config = dict(
    n_layer=9,
    d_model=576,
    n_head=9,
    n_kv_head=9,
    head_dim=64,
    d_mlp=2304,
    vocab_size=32768,
    activation='quick_gelu',
    norm='layernorm',
    norm_place='pre',
    norm_eps=1e-05,
    positions='alibi',
    qk_norm=False,
    attn_scale=0.125,
    bias='qkv',
    tie_embeddings=True,
    parallel_block=False,
    extras=['capped logits'],
    init='normal',
    init_std_qkv=0.029,
    init_std_o=0.00683,
    init_std_up=0.029,
    init_std_down=0.00342,
    optimizer='muon_variant',
    lr=0.0129,
    lr_mult_o=4.0,
    beta1=0.93,
    lr_head=0.00743,
    warmup_steps=200,
    schedule='wsd',
    decay_fraction=0.726,
    decay_shape='linear',
    final_lr_fraction=0.1,
    batch_tokens=131072,
    seq_len=512,
    doc_mask=True,
    train_tokens=913600000,
    steps=6971,
    dataset='wikipedia_en',
)
Each number is 50 + 15 x the weight over its row's rms, rounded and kept within 0 to 99. Layers, rows and columns count from 0. The size before them is the row's rms in percent of the matrix's.

# up: layer 4 MLP up, 2304x576, rms 0.236, rows 1919-1936, columns 0-191
# down: layer 4 MLP down (transposed), 2304x576, rms 0.145, rows 1919-1936, columns 0-191
up1919 094:50 48 74 47 68 37 75 69 30 66 15 55 58 44 56 60 42 71 59 58 71 17 53 41 51 72 36 81 63 13 30 49 42 50 71 61 44 42 63 24 32 33 17 32 55 49 47 27 66 57 69 66 08 30 65 38 60 44 59 42 53 50 48 44 59 37 33 76 47 52 54 50 38 66 44 59 63 25 33 45 64 49 30 64 28 59 70 77 45 39 31 21 75 69 37 47 66 63 52 45 61 69 51 40 62 73 65 43 32 39 33 37 60 47 47 59 49 67 79 32 89 55 46 50 46 47 58 83 70 29 40 67 65 65 55 35 37 92 56 25 31 43 66 53 32 41 38 38 42 55 40 45 59 63 51 50 64 34 31 40 65 46 25 41 35 56 50 36 28 18 35 53 36 52 17 73 58 50 60 76 66 43 58 55 52 62 20 55 65 45 54 34
down1919 093:72 56 58 58 38 47 40 38 46 18 60 44 44 28 52 46 34 47 34 26 74 60 67 87 51 23 34 81 46 38 47 41 55 68 45 61 46 30 55 92 43 55 35 44 76 57 64 56 35 44 33 64 67 93 59 48 35 60 55 53 55 66 41 52 54 28 37 31 54 69 53 38 48 60 58 38 57 70 41 63 30 67 49 43 81 59 27 42 54 53 54 38 57 51 52 63 73 41 33 57 52 46 42 38 45 37 51 40 67 24 69 62 56 24 57 48 29 19 65 40 70 52 70 46 38 63 61 47 26 55 70 61 58 46 24 65 51 58 54 62 38 53 53 44 30 62 55 49 52 40 33 66 44 42 67 51 29 57 64 48 31 59 55 41 41 51 46 50 78 59 25 57 36 53 70 59 22 72 72 30 37 65 27 63 62 48 49 55 33 75 39 61
up1920 096:54 73 54 62 57 56 77 64 48 50 33 48 42 43 57 70 53 52 76 29 35 34 55 33 37 51 33 21 51 52 47 46 41 51 73 39 40 67 56 65 67 43 65 31 63 65 44 38 66 35 54 35 75 51 33 58 35 48 47 73 45 73 38 53 39 35 55 57 34 71 69 39 72 45 47 44 69 80 22 54 17 28 30 65 49 50 56 49 41 31 35 56 51 68 52 53 40 59 49 47 71 45 74 72 68 57 23 53 33 46 39 31 50 16 38 53 48 31 49 61 35 43 51 68 44 47 61 28 54 35 62 57 64 44 59 56 54 44 46 40 43 47 56 51 53 18 38 39 59 44 57 46 72 30 51 59 18 65 48 38 37 54 30 45 68 40 27 53 45 23 67 36 62 60 50 48 39 42 43 30 64 53 57 69 58 51 38 61 64 66 51 39
down1920 095:50 33 63 45 25 32 31 27 51 43 64 56 49 48 51 56 34 53 18 65 55 70 48 40 15 43 36 49 63 41 37 39 72 54 22 55 61 59 44 51 41 44 45 73 41 48 47 70 19 56 25 58 82 56 54 56 48 38 50 36 31 26 75 71 44 55 50 46 58 59 32 41 41 23 35 67 24 55 78 50 49 46 45 23 31 53 38 42 68 38 43 51 65 37 45 52 48 19 62 27 41 51 59 61 55 69 82 45 63 35 47 53 44 63 59 54 62 80 56 39 54 37 05 36 33 46 31 23 66 59 24 53 30 67 61 43 60 55 40 48 56 70 25 26 49 63 52 63 56 45 47 55 35 69 59 33 44 41 27 68 66 40 51 68 68 50 65 59 40 61 43 63 56 23 37 51 63 69 49 81 64 55 48 40 42 47 64 25 55 30 57 44
up1921 097:48 47 48 62 39 36 55 93 26 56 16 59 34 63 52 26 74 53 32 61 38 82 57 24 86 24 34 61 55 48 51 50 61 51 50 29 69 55 49 47 44 59 51 42 47 80 62 57 58 66 35 63 60 73 46 48 63 65 55 56 69 58 74 41 06 36 48 32 49 53 43 29 59 59 43 50 43 46 59 30 55 53 79 41 59 71 48 49 64 74 73 80 45 54 66 58 30 51 33 51 71 51 60 35 67 46 71 49 53 29 65 58 69 67 52 45 35 30 67 09 55 75 60 67 45 46 48 25 39 52 46 60 54 52 51 45 58 56 40 59 25 59 30 61 57 74 70 28 74 87 23 65 52 51 69 62 34 75 61 49 62 17 46 49 75 35 34 45 37 58 98 37 54 53 36 61 33 55 30 32 62 67 64 41 44 64 37 48 66 40 42 61
down1921 104:46 54 58 51 65 90 24 20 45 79 34 58 75 43 61 46 44 56 29 38 25 47 64 38 37 27 36 43 47 43 49 55 29 36 61 61 71 51 71 34 74 59 61 74 46 31 56 45 58 56 58 58 77 55 44 35 27 63 45 55 44 44 52 66 60 56 43 34 56 56 65 56 70 42 62 50 49 32 52 40 93 36 51 45 36 74 62 48 57 49 63 29 53 58 56 46 39 68 45 69 40 66 53 15 44 68 27 68 42 47 56 39 36 51 66 56 47 61 50 60 39 44 59 54 25 63 49 70 59 82 33 53 56 49 61 23 33 48 48 39 65 58 51 34 55 66 62 63 57 30 41 66 35 31 35 48 30 59 62 39 51 35 28 41 21 59 36 53 43 86 66 62 58 54 43 44 74 54 73 57 46 36 49 44 28 02 72 54 64 34 49 81
up1922 098:47 56 62 48 51 41 82 72 35 59 41 43 75 66 33 43 48 70 56 48 31 65 30 23 51 28 49 65 42 68 29 69 20 50 94 46 47 67 58 72 58 40 74 44 74 63 37 17 48 51 52 45 46 44 57 32 68 48 31 38 33 73 26 56 59 69 55 48 62 52 54 50 57 29 30 38 57 43 64 53 84 51 42 63 60 34 46 38 58 66 61 68 66 44 45 69 71 55 37 65 52 34 73 22 54 39 37 27 43 68 71 50 63 62 47 19 37 55 51 58 51 33 50 66 29 42 57 33 32 39 42 60 36 71 52 42 45 52 75 37 55 76 47 49 30 57 28 65 51 79 80 60 40 50 55 41 24 41 57 64 42 55 53 53 47 22 78 44 61 29 60 46 60 86 54 33 40 64 68 62 17 52 50 54 25 60 40 42 50 38 70 44
down1922 089:67 55 44 62 33 62 21 54 77 61 33 75 29 43 75 42 47 45 37 67 61 36 47 47 44 69 52 29 64 53 60 40 69 13 08 64 50 51 47 42 37 68 26 52 26 38 52 89 54 30 54 63 37 56 30 76 47 55 66 50 58 41 62 51 35 45 45 70 39 57 47 67 47 50 69 75 58 67 42 29 45 55 52 61 23 44 55 58 29 04 32 50 46 55 59 33 33 49 75 43 44 39 46 58 33 66 53 62 56 31 08 70 57 57 57 45 53 57 36 45 47 57 66 23 38 66 56 67 34 68 54 40 67 47 41 53 69 45 41 72 25 36 37 44 58 49 70 30 42 23 32 44 59 38 39 44 69 68 61 30 68 46 41 22 67 39 32 62 40 74 41 70 59 22 38 51 52 84 54 27 53 52 49 37 73 59 59 52 48 45 37 49
up1923 095:54 64 57 52 31 63 40 39 78 32 62 53 59 46 42 34 56 67 34 42 74 86 37 49 51 75 46 44 30 73 76 56 55 14 81 50 56 69 57 61 44 40 72 51 60 38 47 52 53 50 36 32 67 43 49 59 61 41 73 29 40 72 37 46 71 56 30 66 48 46 48 55 44 44 38 72 69 67 73 46 40 57 23 54 21 62 46 23 50 58 30 76 30 66 62 47 57 37 31 38 62 54 27 66 43 30 71 55 62 49 20 47 50 59 68 76 42 66 70 57 28 54 54 64 43 56 39 39 48 44 38 70 68 50 40 68 68 44 59 24 54 45 68 34 20 45 57 32 93 49 26 42 71 64 51 57 25 43 41 50 63 43 42 45 25 60 61 29 60 57 39 60 57 46 58 77 43 32 73 64 25 55 45 36 51 34 71 23 46 50 45 44
down1923 096:67 48 50 32 62 46 32 43 31 62 43 38 74 57 50 64 40 22 43 57 38 17 50 43 59 43 69 54 42 38 45 63 60 58 48 50 61 26 51 34 45 57 38 75 37 28 30 05 47 73 59 43 37 63 56 41 55 35 50 48 78 78 67 62 25 30 55 44 51 91 58 33 38 56 39 28 52 72 54 67 56 39 76 45 54 52 62 80 45 58 73 66 61 35 51 46 42 60 47 57 53 50 56 19 54 59 27 46 66 52 61 70 46 66 63 69 71 26 48 60 40 47 48 35 42 77 48 49 61 46 68 43 52 44 44 40 29 30 37 59 23 56 59 66 56 49 95 71 36 62 47 70 44 35 47 52 60 72 43 54 44 64 45 57 60 41 48 99 49 40 53 38 58 62 43 24 36 40 42 51 62 31 54 50 26 50 74 66 55 64 41 55
up1924 104:29 91 52 46 20 46 58 42 48 39 47 58 42 61 36 89 79 31 43 30 79 57 51 31 25 53 64 49 61 38 51 64 40 39 47 48 25 48 64 62 66 74 57 41 40 63 67 49 64 27 38 44 60 65 51 37 69 51 77 25 88 57 76 69 46 36 45 67 37 70 72 56 43 39 00 60 62 50 68 52 41 59 61 42 64 52 23 40 61 45 50 73 32 51 28 74 65 25 54 75 47 32 53 57 48 49 54 65 26 71 55 39 53 52 41 48 49 40 61 60 62 35 51 51 59 67 75 41 42 67 35 82 41 60 51 69 53 57 23 51 46 38 10 72 36 67 29 21 53 42 65 56 26 67 63 45 45 69 41 41 65 58 78 55 61 45 35 63 35 51 26 38 49 87 29 52 69 46 50 63 37 78 33 24 61 59 50 34 39 63 42 45
down1924 109:81 64 89 51 50 60 28 58 49 30 67 26 69 07 46 43 49 81 69 77 78 71 65 62 68 52 34 33 32 63 51 74 40 47 55 42 62 69 56 50 52 57 60 63 29 79 33 75 48 65 46 48 63 48 26 60 73 41 23 43 53 54 47 34 33 54 53 31 32 52 52 33 43 70 46 40 57 68 56 60 33 63 72 67 46 30 43 49 52 51 76 81 44 43 40 66 57 43 44 59 42 35 39 45 60 61 24 45 42 27 30 44 60 41 17 53 54 49 53 47 40 36 52 20 27 63 47 61 21 55 66 56 53 24 60 48 65 32 65 49 70 41 51 53 21 34 57 56 44 30 52 54 23 44 80 54 46 29 48 26 53 54 46 50 57 43 51 57 45 45 65 42 54 61 48 50 30 45 54 79 44 38 57 50 22 26 28 31 25 42 53 52
up1925 096:44 54 44 58 80 48 56 34 58 63 62 63 49 82 39 31 40 50 46 50 38 48 67 35 56 78 34 42 57 42 58 69 55 64 70 60 63 51 54 63 42 48 60 53 66 54 74 37 52 41 50 60 44 49 65 40 51 48 68 44 83 17 49 59 42 58 55 39 77 52 32 46 67 41 76 53 52 55 56 74 48 59 54 21 57 60 65 63 37 45 46 45 45 61 53 80 17 69 63 64 60 63 52 25 47 57 61 28 34 68 65 48 43 60 62 60 70 60 47 77 50 53 49 36 49 35 61 51 11 58 47 33 17 24 56 53 69 42 44 32 54 92 35 42 28 54 48 48 68 44 22 84 40 54 55 52 66 34 67 67 42 22 49 50 52 54 41 49 28 38 56 51 32 76 65 53 62 35 59 74 42 56 36 54 65 58 57 54 42 53 59 11
down1925 093:30 44 55 63 50 45 60 58 34 47 37 61 33 18 47 67 41 42 55 36 43 55 41 55 64 41 57 56 42 45 46 41 35 38 48 45 30 25 47 39 51 54 71 42 43 62 45 57 59 51 38 26 47 65 60 35 47 41 55 39 30 62 33 83 62 21 49 49 14 55 60 63 38 47 24 40 50 27 31 02 36 40 68 65 53 22 17 44 48 70 57 48 46 55 59 31 55 48 50 75 42 51 56 73 36 47 05 60 54 53 60 47 56 72 48 61 23 38 69 55 60 73 44 37 34 60 61 45 92 46 40 72 45 50 64 67 29 35 37 67 62 48 50 64 72 24 51 54 27 49 32 21 50 38 31 34 42 63 70 74 64 49 57 84 43 46 53 68 57 75 43 64 48 29 39 76 60 56 31 18 50 41 17 54 72 30 60 47 38 43 43 71
up1926 134:20 74 45 50 50 39 68 60 57 46 85 51 40 78 62 50 71 63 48 62 49 51 48 19 38 16 70 66 53 54 24 43 18 39 63 48 35 70 46 57 35 51 75 53 65 61 49 40 55 64 48 27 53 55 36 29 67 36 47 46 30 56 70 63 23 43 51 52 43 42 73 55 39 81 50 37 49 30 72 67 37 00 49 68 41 14 28 50 29 79 39 37 48 60 49 58 54 37 18 65 24 73 71 36 65 36 42 62 50 45 67 40 65 20 64 33 49 14 54 46 37 63 39 34 68 69 44 40 59 58 44 61 73 61 39 56 36 37 64 50 61 50 49 42 38 89 37 62 75 56 51 39 62 28 69 40 29 61 76 71 58 50 66 48 57 29 52 32 39 44 66 47 49 48 50 42 53 13 71 68 53 66 23 70 40 53 41 90 32 58 28 41
down1926 143:60 39 52 61 33 55 28 51 57 57 20 56 58 34 41 49 34 39 44 46 43 64 48 88 68 93 47 33 42 45 91 53 76 51 15 43 64 38 59 42 69 40 10 43 30 27 41 53 45 29 59 77 46 46 69 69 29 67 56 65 69 52 29 31 79 56 49 40 46 54 24 47 55 19 54 62 63 77 18 36 62 91 50 31 38 82 68 48 68 32 54 66 45 46 62 43 45 59 88 43 71 35 32 49 34 69 68 50 61 46 30 67 36 62 49 66 48 69 64 52 69 37 67 50 33 43 56 52 37 53 45 35 48 44 42 56 63 60 15 59 32 41 57 54 57 21 53 33 25 41 52 55 32 59 36 59 70 48 28 25 42 40 46 51 44 77 55 69 73 57 32 61 53 47 47 58 62 97 26 29 50 36 72 17 63 44 56 11 52 49 63 53
up1927 097:32 70 82 64 58 60 47 59 25 32 31 73 44 58 28 53 59 38 28 35 43 65 47 28 53 46 50 38 95 40 84 54 18 40 32 53 46 31 66 57 66 45 49 69 41 58 41 32 46 46 38 52 47 45 65 52 59 39 36 69 52 50 37 33 39 48 38 27 59 28 48 63 53 37 29 44 55 23 44 45 67 41 58 49 59 41 41 39 60 53 58 65 63 48 57 34 22 34 57 79 45 75 51 52 60 74 58 39 53 99 30 50 35 21 24 64 35 47 62 17 52 37 39 22 47 68 54 43 38 25 29 46 50 67 35 89 62 55 68 48 80 33 61 63 54 69 66 42 54 63 61 43 57 80 59 42 40 44 48 71 26 50 38 51 45 56 62 37 51 59 56 36 67 52 17 61 47 45 32 27 48 39 34 47 41 53 49 50 50 32 44 45
down1927 098:47 14 56 49 87 56 69 27 53 59 44 50 69 75 55 61 48 68 37 71 43 45 26 44 33 61 49 59 22 36 28 35 76 61 42 39 50 58 55 67 51 82 63 46 60 47 53 34 60 37 50 72 47 52 28 44 42 46 49 56 42 50 67 59 70 67 44 50 36 52 52 52 67 41 65 40 58 50 41 45 30 44 79 50 50 24 34 66 52 46 50 77 36 51 33 77 48 63 54 45 65 62 63 29 60 35 55 44 55 32 67 51 41 62 74 36 45 21 39 56 37 65 69 50 40 51 06 33 53 63 60 46 90 44 72 60 27 36 51 51 77 56 57 47 60 72 74 61 45 55 26 34 63 34 64 40 75 50 85 62 51 51 57 45 37 42 76 69 74 45 65 74 65 47 69 32 37 54 60 37 55 32 67 34 46 42 71 49 54 73 53 33
up1928 092:52 37 70 58 47 42 42 36 72 18 48 51 57 69 48 54 68 58 59 37 19 52 40 59 54 43 47 49 73 65 38 58 54 61 24 26 40 33 35 63 38 42 55 34 44 42 45 25 52 39 23 26 19 66 34 37 59 58 44 58 39 37 61 43 50 42 63 13 61 60 37 40 46 51 55 57 30 50 41 38 51 52 36 72 51 88 38 60 53 55 37 58 63 40 26 56 69 63 38 58 41 48 41 42 48 51 34 59 44 64 35 72 52 56 46 51 61 62 69 40 70 16 83 36 46 40 39 68 57 54 51 51 19 49 25 30 43 49 54 50 59 29 44 50 53 43 46 37 51 48 34 57 20 83 36 49 55 62 69 46 53 44 70 64 53 45 57 43 21 46 38 53 56 72 54 46 79 67 72 51 48 48 48 67 67 44 37 48 27 57 43 63
down1928 093:66 46 54 64 57 72 59 71 39 45 80 38 61 32 71 51 41 64 45 45 56 64 52 61 47 38 76 55 70 39 27 48 17 85 65 88 30 43 37 30 62 50 60 52 64 57 58 46 51 52 19 61 29 49 48 60 16 37 73 69 42 49 62 58 46 49 57 53 50 52 16 44 67 47 30 58 54 77 54 51 60 50 45 23 53 35 36 47 52 58 50 49 36 81 53 53 47 51 54 52 48 65 50 32 63 42 35 56 50 27 50 71 39 52 70 47 18 22 48 40 54 81 45 57 28 45 77 55 56 39 69 55 65 53 55 55 41 35 50 51 49 53 62 74 59 34 51 46 26 32 64 31 59 16 51 25 51 56 68 72 66 16 54 51 13 24 62 58 70 47 28 34 45 35 55 57 67 62 43 57 59 47 37 44 45 45 59 71 61 51 59 53
up1929 093:56 54 61 27 55 46 72 15 40 59 53 51 37 46 51 64 50 38 69 43 81 65 06 57 52 45 52 58 60 70 41 57 61 33 66 55 53 39 61 42 64 11 36 62 62 57 61 48 39 53 43 49 54 46 34 85 44 38 99 26 31 32 55 37 45 40 63 53 48 36 35 66 54 35 68 37 59 48 42 34 26 56 53 61 56 61 58 43 42 54 64 42 36 52 53 43 37 43 42 50 31 44 30 45 43 44 63 51 62 75 17 51 44 26 48 18 73 90 38 50 53 46 49 44 58 52 41 63 42 51 54 36 64 60 53 46 70 26 38 50 46 49 45 38 45 57 82 58 43 74 45 61 78 34 41 73 80 48 72 40 46 26 50 59 60 55 41 36 47 53 50 44 63 41 32 49 19 40 66 43 59 75 60 64 57 38 31 42 57 67 21 67
down1929 094:66 46 49 87 31 70 39 70 36 40 46 45 50 73 66 47 41 70 50 51 32 48 47 60 70 51 44 46 69 55 43 42 22 61 33 31 27 55 51 40 67 44 80 40 37 35 57 52 50 56 38 35 55 43 71 53 62 63 35 40 69 69 11 40 77 62 33 54 46 78 79 65 70 72 55 57 53 54 48 64 57 55 52 51 34 24 45 46 30 39 59 53 52 50 16 54 74 38 67 48 47 45 58 32 35 49 37 41 51 36 62 46 08 68 44 62 25 34 58 40 51 53 41 54 43 22 25 39 49 52 62 67 43 41 53 42 43 79 53 24 31 31 36 43 57 50 47 49 54 32 60 45 41 43 58 52 51 68 72 55 68 44 48 61 56 36 43 32 42 64 40 58 42 60 83 47 70 36 50 40 46 25 41 59 63 48 55 63 56 21 43 46
up1930 100:39 73 40 37 68 52 62 59 35 48 88 45 16 72 34 38 81 55 52 55 65 78 50 39 22 59 36 46 52 46 50 50 57 38 37 62 55 21 57 45 65 45 52 59 42 41 21 48 52 52 40 50 47 45 55 62 53 63 08 28 61 54 65 51 68 58 43 38 58 31 43 50 45 54 45 36 56 48 40 49 47 52 47 43 70 64 96 48 50 43 76 33 47 68 44 59 44 50 42 24 78 54 51 47 40 71 33 71 40 82 48 64 56 34 25 55 74 34 57 56 49 66 00 55 61 54 57 38 34 83 56 61 55 39 57 80 60 33 58 55 49 21 50 51 51 34 47 52 69 43 59 52 34 37 46 43 44 29 39 66 56 59 35 56 67 58 66 46 58 46 67 53 34 52 26 53 42 16 42 56 52 38 43 52 39 51 55 26 37 53 52 35
down1930 102:28 35 55 39 38 60 86 38 47 69 44 45 70 59 32 66 34 58 37 67 58 49 52 43 60 61 77 40 34 68 67 38 55 74 60 21 50 34 26 39 00 60 31 40 41 44 78 42 54 54 40 57 47 58 55 26 57 40 69 56 60 42 02 24 34 56 74 53 54 58 63 48 38 35 48 86 56 43 58 54 66 74 48 25 67 34 31 46 52 35 79 39 34 14 53 32 32 23 81 38 52 17 49 68 58 40 37 39 62 69 40 65 51 41 68 47 51 59 47 69 32 53 54 44 46 61 33 47 52 50 47 38 64 57 31 51 45 67 57 41 30 82 57 68 46 54 57 30 45 20 39 55 48 49 66 59 56 56 46 45 69 40 12 40 45 64 57 48 47 39 49 30 68 59 73 43 62 61 50 47 45 70 54 63 63 51 50 49 56 48 60 58
up1931 101:30 41 45 66 65 31 43 53 56 53 51 70 58 66 55 34 81 42 65 40 36 72 35 40 22 44 49 47 33 45 35 63 21 56 56 60 53 68 20 67 27 51 57 66 37 62 54 22 71 71 88 31 40 73 41 44 44 33 30 41 28 93 63 57 44 27 53 35 62 47 84 34 71 23 69 50 42 43 42 37 49 53 76 50 57 69 53 46 86 35 63 37 34 40 54 55 29 70 39 48 60 47 63 47 42 33 64 40 41 58 42 51 33 56 61 27 47 32 75 33 33 59 23 38 58 52 22 59 37 72 34 45 74 45 40 67 46 74 33 45 80 66 34 76 53 64 65 56 52 52 72 49 63 50 59 59 56 56 65 35 19 34 31 55 62 63 73 47 39 55 62 52 44 70 31 28 63 60 46 66 46 47 56 62 53 47 08 63 53 41 68 45
down1931 094:41 57 38 62 43 49 28 47 65 70 45 36 40 28 61 53 50 76 48 45 77 32 34 38 76 58 51 44 47 45 36 54 63 48 61 59 56 50 30 34 51 43 41 38 60 33 63 25 49 57 27 54 67 45 66 45 84 60 52 49 73 37 39 57 49 45 43 52 68 47 45 54 44 51 49 63 51 30 51 57 51 67 60 49 77 30 46 47 73 65 48 77 76 46 47 73 63 32 55 44 54 27 37 49 74 44 63 29 26 62 42 66 54 55 65 82 59 50 52 71 39 66 18 62 20 37 65 65 37 38 58 40 36 75 47 60 40 19 63 58 61 52 51 59 29 41 48 61 56 24 46 22 80 39 51 59 57 61 72 47 62 53 58 61 43 60 47 41 52 54 57 50 57 68 54 59 45 27 36 73 73 42 94 46 44 59 49 48 70 43 37 52
up1932 104:44 49 55 71 32 47 52 38 64 63 50 47 46 64 25 54 46 29 28 53 52 38 50 41 26 34 49 62 34 49 64 78 26 81 34 39 33 58 74 63 42 24 34 38 78 43 78 33 31 66 22 53 65 55 34 28 32 41 29 62 49 72 40 47 63 69 73 74 36 47 59 34 39 45 64 51 54 65 54 27 54 27 49 60 37 35 46 49 44 57 61 62 28 45 63 43 44 45 45 74 54 35 51 38 41 54 31 52 85 62 36 50 41 53 46 61 48 51 58 20 31 24 76 47 35 65 62 51 44 68 41 37 91 80 78 33 48 52 39 69 65 57 45 46 43 55 47 51 57 45 39 47 13 41 64 56 56 58 34 54 45 65 52 66 35 27 57 62 52 62 84 66 55 55 57 56 44 22 33 40 40 55 39 59 59 51 30 49 32 46 49 32
down1932 102:62 12 44 42 60 64 45 42 36 42 55 61 38 30 56 69 57 39 35 48 35 50 36 37 76 01 44 29 54 52 21 33 26 30 55 44 58 47 35 56 53 41 54 40 46 88 45 58 67 45 32 64 28 27 40 65 48 57 41 89 69 46 55 47 69 73 52 08 62 46 63 41 54 41 40 57 58 33 61 53 37 56 57 64 59 56 71 30 33 33 58 50 38 65 53 64 49 46 69 38 67 52 32 72 50 25 23 25 16 44 58 30 54 51 56 38 43 64 44 44 47 45 36 64 47 35 45 45 64 56 59 48 62 38 49 74 55 50 90 60 65 61 38 62 34 25 40 36 63 48 47 44 53 28 39 40 15 30 63 52 57 59 34 64 74 49 61 67 50 44 24 56 58 52 34 27 52 46 50 28 63 42 53 71 42 26 45 76 72 67 56 30
up1933 105:54 33 70 86 84 35 54 76 33 20 82 40 21 46 29 31 45 23 57 40 46 63 31 62 56 25 28 52 73 59 36 45 41 75 45 53 58 45 46 47 29 52 67 52 61 25 47 33 57 51 64 61 79 71 51 53 43 55 55 41 31 49 32 54 46 34 43 30 56 46 56 51 55 41 34 56 38 57 45 49 33 58 54 51 73 59 23 62 70 53 49 42 50 45 58 72 34 77 40 52 50 48 63 38 32 57 42 51 59 51 39 20 51 37 55 37 47 56 70 32 34 27 51 69 37 47 38 50 67 76 35 54 41 20 68 52 61 48 42 28 51 41 59 43 28 54 01 36 68 45 81 23 55 50 22 47 53 50 35 66 72 46 69 76 28 67 46 58 33 36 47 35 64 51 28 69 57 62 47 56 67 50 45 53 36 57 45 58 47 52 36 40
down1933 100:23 71 45 69 43 41 39 25 38 70 31 53 58 62 74 58 74 57 45 56 60 52 41 41 43 64 67 68 36 58 38 57 44 39 64 49 63 31 23 43 63 36 43 35 23 65 33 80 45 30 64 44 32 52 53 67 42 58 42 63 55 57 52 28 53 32 55 30 47 82 67 40 55 41 50 59 49 38 53 40 60 55 73 37 96 59 50 51 67 78 42 87 50 51 56 64 54 28 58 32 31 46 42 44 40 39 49 58 27 43 72 47 44 40 32 46 07 48 41 39 89 71 48 70 71 55 67 33 34 50 51 53 45 47 34 75 41 58 42 46 46 20 23 87 54 41 43 40 30 32 54 38 46 41 48 72 73 21 51 52 42 56 27 34 36 36 46 46 35 60 55 44 49 56 61 40 72 67 38 79 52 44 56 40 45 53 37 49 48 29 62 69
up1934 102:55 58 81 67 56 78 60 86 68 38 32 49 70 32 65 57 59 55 59 64 46 47 52 37 44 40 49 57 46 31 32 49 56 45 37 64 57 34 49 39 46 31 37 56 71 46 58 43 40 49 78 25 61 93 33 27 62 54 55 44 38 31 74 62 62 53 42 64 43 49 47 21 35 42 36 69 59 74 32 43 30 24 56 38 38 75 46 46 43 73 24 51 49 37 51 43 46 23 35 50 57 42 40 56 36 58 32 32 43 24 50 56 48 20 67 84 74 67 50 43 24 41 48 50 52 31 39 02 46 34 62 61 37 45 41 32 69 45 64 65 45 53 11 21 36 52 29 60 56 41 33 15 42 51 55 57 74 53 66 18 55 54 42 35 55 63 54 48 47 19 54 47 41 48 48 57 42 63 23 44 60 46 69 62 55 33 50 62 71 48 70 56
down1934 104:47 51 52 56 28 64 28 20 16 62 60 69 43 50 53 55 43 80 66 35 55 51 37 66 52 66 50 42 31 30 58 56 32 33 60 46 37 42 82 36 45 50 50 35 45 49 59 59 94 64 42 64 64 35 60 52 59 52 56 54 57 74 53 56 46 51 53 46 24 26 57 66 51 57 34 63 41 14 51 37 59 71 37 67 34 18 38 48 53 46 66 46 57 51 40 34 48 70 46 36 33 35 77 69 58 36 60 68 47 59 32 39 63 48 15 17 34 34 66 47 91 47 41 51 36 61 44 80 45 28 49 59 63 57 41 77 42 55 41 42 44 44 56 56 43 47 41 57 58 60 43 17 51 61 28 57 31 44 60 57 69 56 24 65 68 41 53 63 30 67 79 75 53 35 58 61 46 55 45 44 72 71 32 45 62 64 80 50 25 63 59 74
up1935 095:55 67 51 65 51 62 84 34 45 56 53 28 47 55 42 45 39 70 31 40 51 36 30 52 43 62 54 39 47 66 40 55 56 51 44 51 62 64 61 44 22 66 32 28 48 43 18 54 53 72 57 32 45 44 37 53 30 53 29 60 70 53 62 48 58 48 44 34 33 48 70 64 52 29 47 92 32 61 54 52 51 26 32 50 70 55 71 31 76 35 37 54 39 43 37 74 51 72 39 69 36 51 56 23 51 38 86 38 68 61 44 31 33 56 53 67 50 19 30 40 58 41 71 22 39 50 56 48 30 57 40 78 53 35 32 56 39 67 41 50 49 82 50 44 69 73 63 53 55 53 61 26 34 57 70 57 38 66 72 51 51 56 65 72 62 56 42 39 12 74 72 39 63 16 47 28 56 61 51 36 67 29 54 75 68 53 48 42 70 60 50 35
down1935 092:44 38 38 35 24 28 79 72 55 26 70 50 45 36 46 48 83 28 30 74 74 46 36 48 49 54 54 25 36 49 29 36 30 52 71 48 56 33 28 59 59 40 46 35 54 58 65 71 56 53 30 60 59 77 57 52 36 30 56 77 40 32 25 42 29 47 55 52 82 61 43 24 52 77 26 56 58 52 31 52 27 39 72 53 47 78 56 44 52 54 54 51 47 40 65 21 44 69 41 21 36 44 43 33 43 64 35 60 34 38 63 53 37 50 52 34 56 81 59 58 33 56 49 84 49 61 52 54 62 51 44 49 47 36 54 33 52 34 51 20 28 39 60 50 68 34 48 51 50 22 55 64 64 16 43 45 77 53 52 44 51 30 56 53 20 42 45 28 49 55 61 55 50 84 53 43 41 45 58 78 44 43 61 27 47 64 52 33 35 41 46 30
up1936 098:47 34 34 59 49 65 30 35 90 32 22 49 69 16 69 67 59 40 55 33 31 71 47 37 71 58 50 40 22 58 36 53 28 35 77 68 59 42 12 45 60 50 62 79 57 55 47 73 21 31 59 22 30 84 37 55 60 57 86 65 76 68 59 51 40 65 49 37 58 54 46 49 63 55 57 51 27 51 52 46 40 53 46 42 65 59 44 23 33 71 38 27 24 34 52 57 56 45 63 34 37 30 52 28 38 39 59 45 45 41 65 45 40 42 42 58 56 50 48 29 41 45 46 34 27 63 54 63 38 25 51 61 35 63 36 51 36 34 47 26 60 46 32 43 60 30 58 50 45 34 45 67 67 20 42 50 45 69 50 41 59 29 66 46 46 52 78 49 47 22 50 31 58 38 52 27 57 56 48 66 52 59 23 37 39 58 55 66 62 77 28 68
down1936 100:48 81 71 59 31 81 64 32 16 81 52 66 65 52 40 65 40 35 34 84 46 47 39 17 33 53 33 61 37 40 56 56 52 44 46 70 35 59 48 47 60 09 41 37 42 42 65 62 46 64 43 79 53 55 56 52 49 49 59 38 40 46 64 47 60 40 67 29 36 58 55 46 31 46 50 48 61 59 25 30 84 48 66 54 64 51 52 62 77 62 53 47 42 23 36 33 37 53 54 66 25 55 63 30 55 50 60 39 42 65 59 27 71 73 31 48 45 43 56 56 34 58 80 54 72 50 40 63 67 48 62 56 44 68 35 56 59 43 49 35 39 45 67 67 55 65 30 25 35 21 40 38 43 58 40 59 30 53 42 53 41 50 51 30 34 18 45 23 59 48 34 50 51 37 34 45 84 41 35 25 68 82 66 56 55 49 35 38 90 38 19 51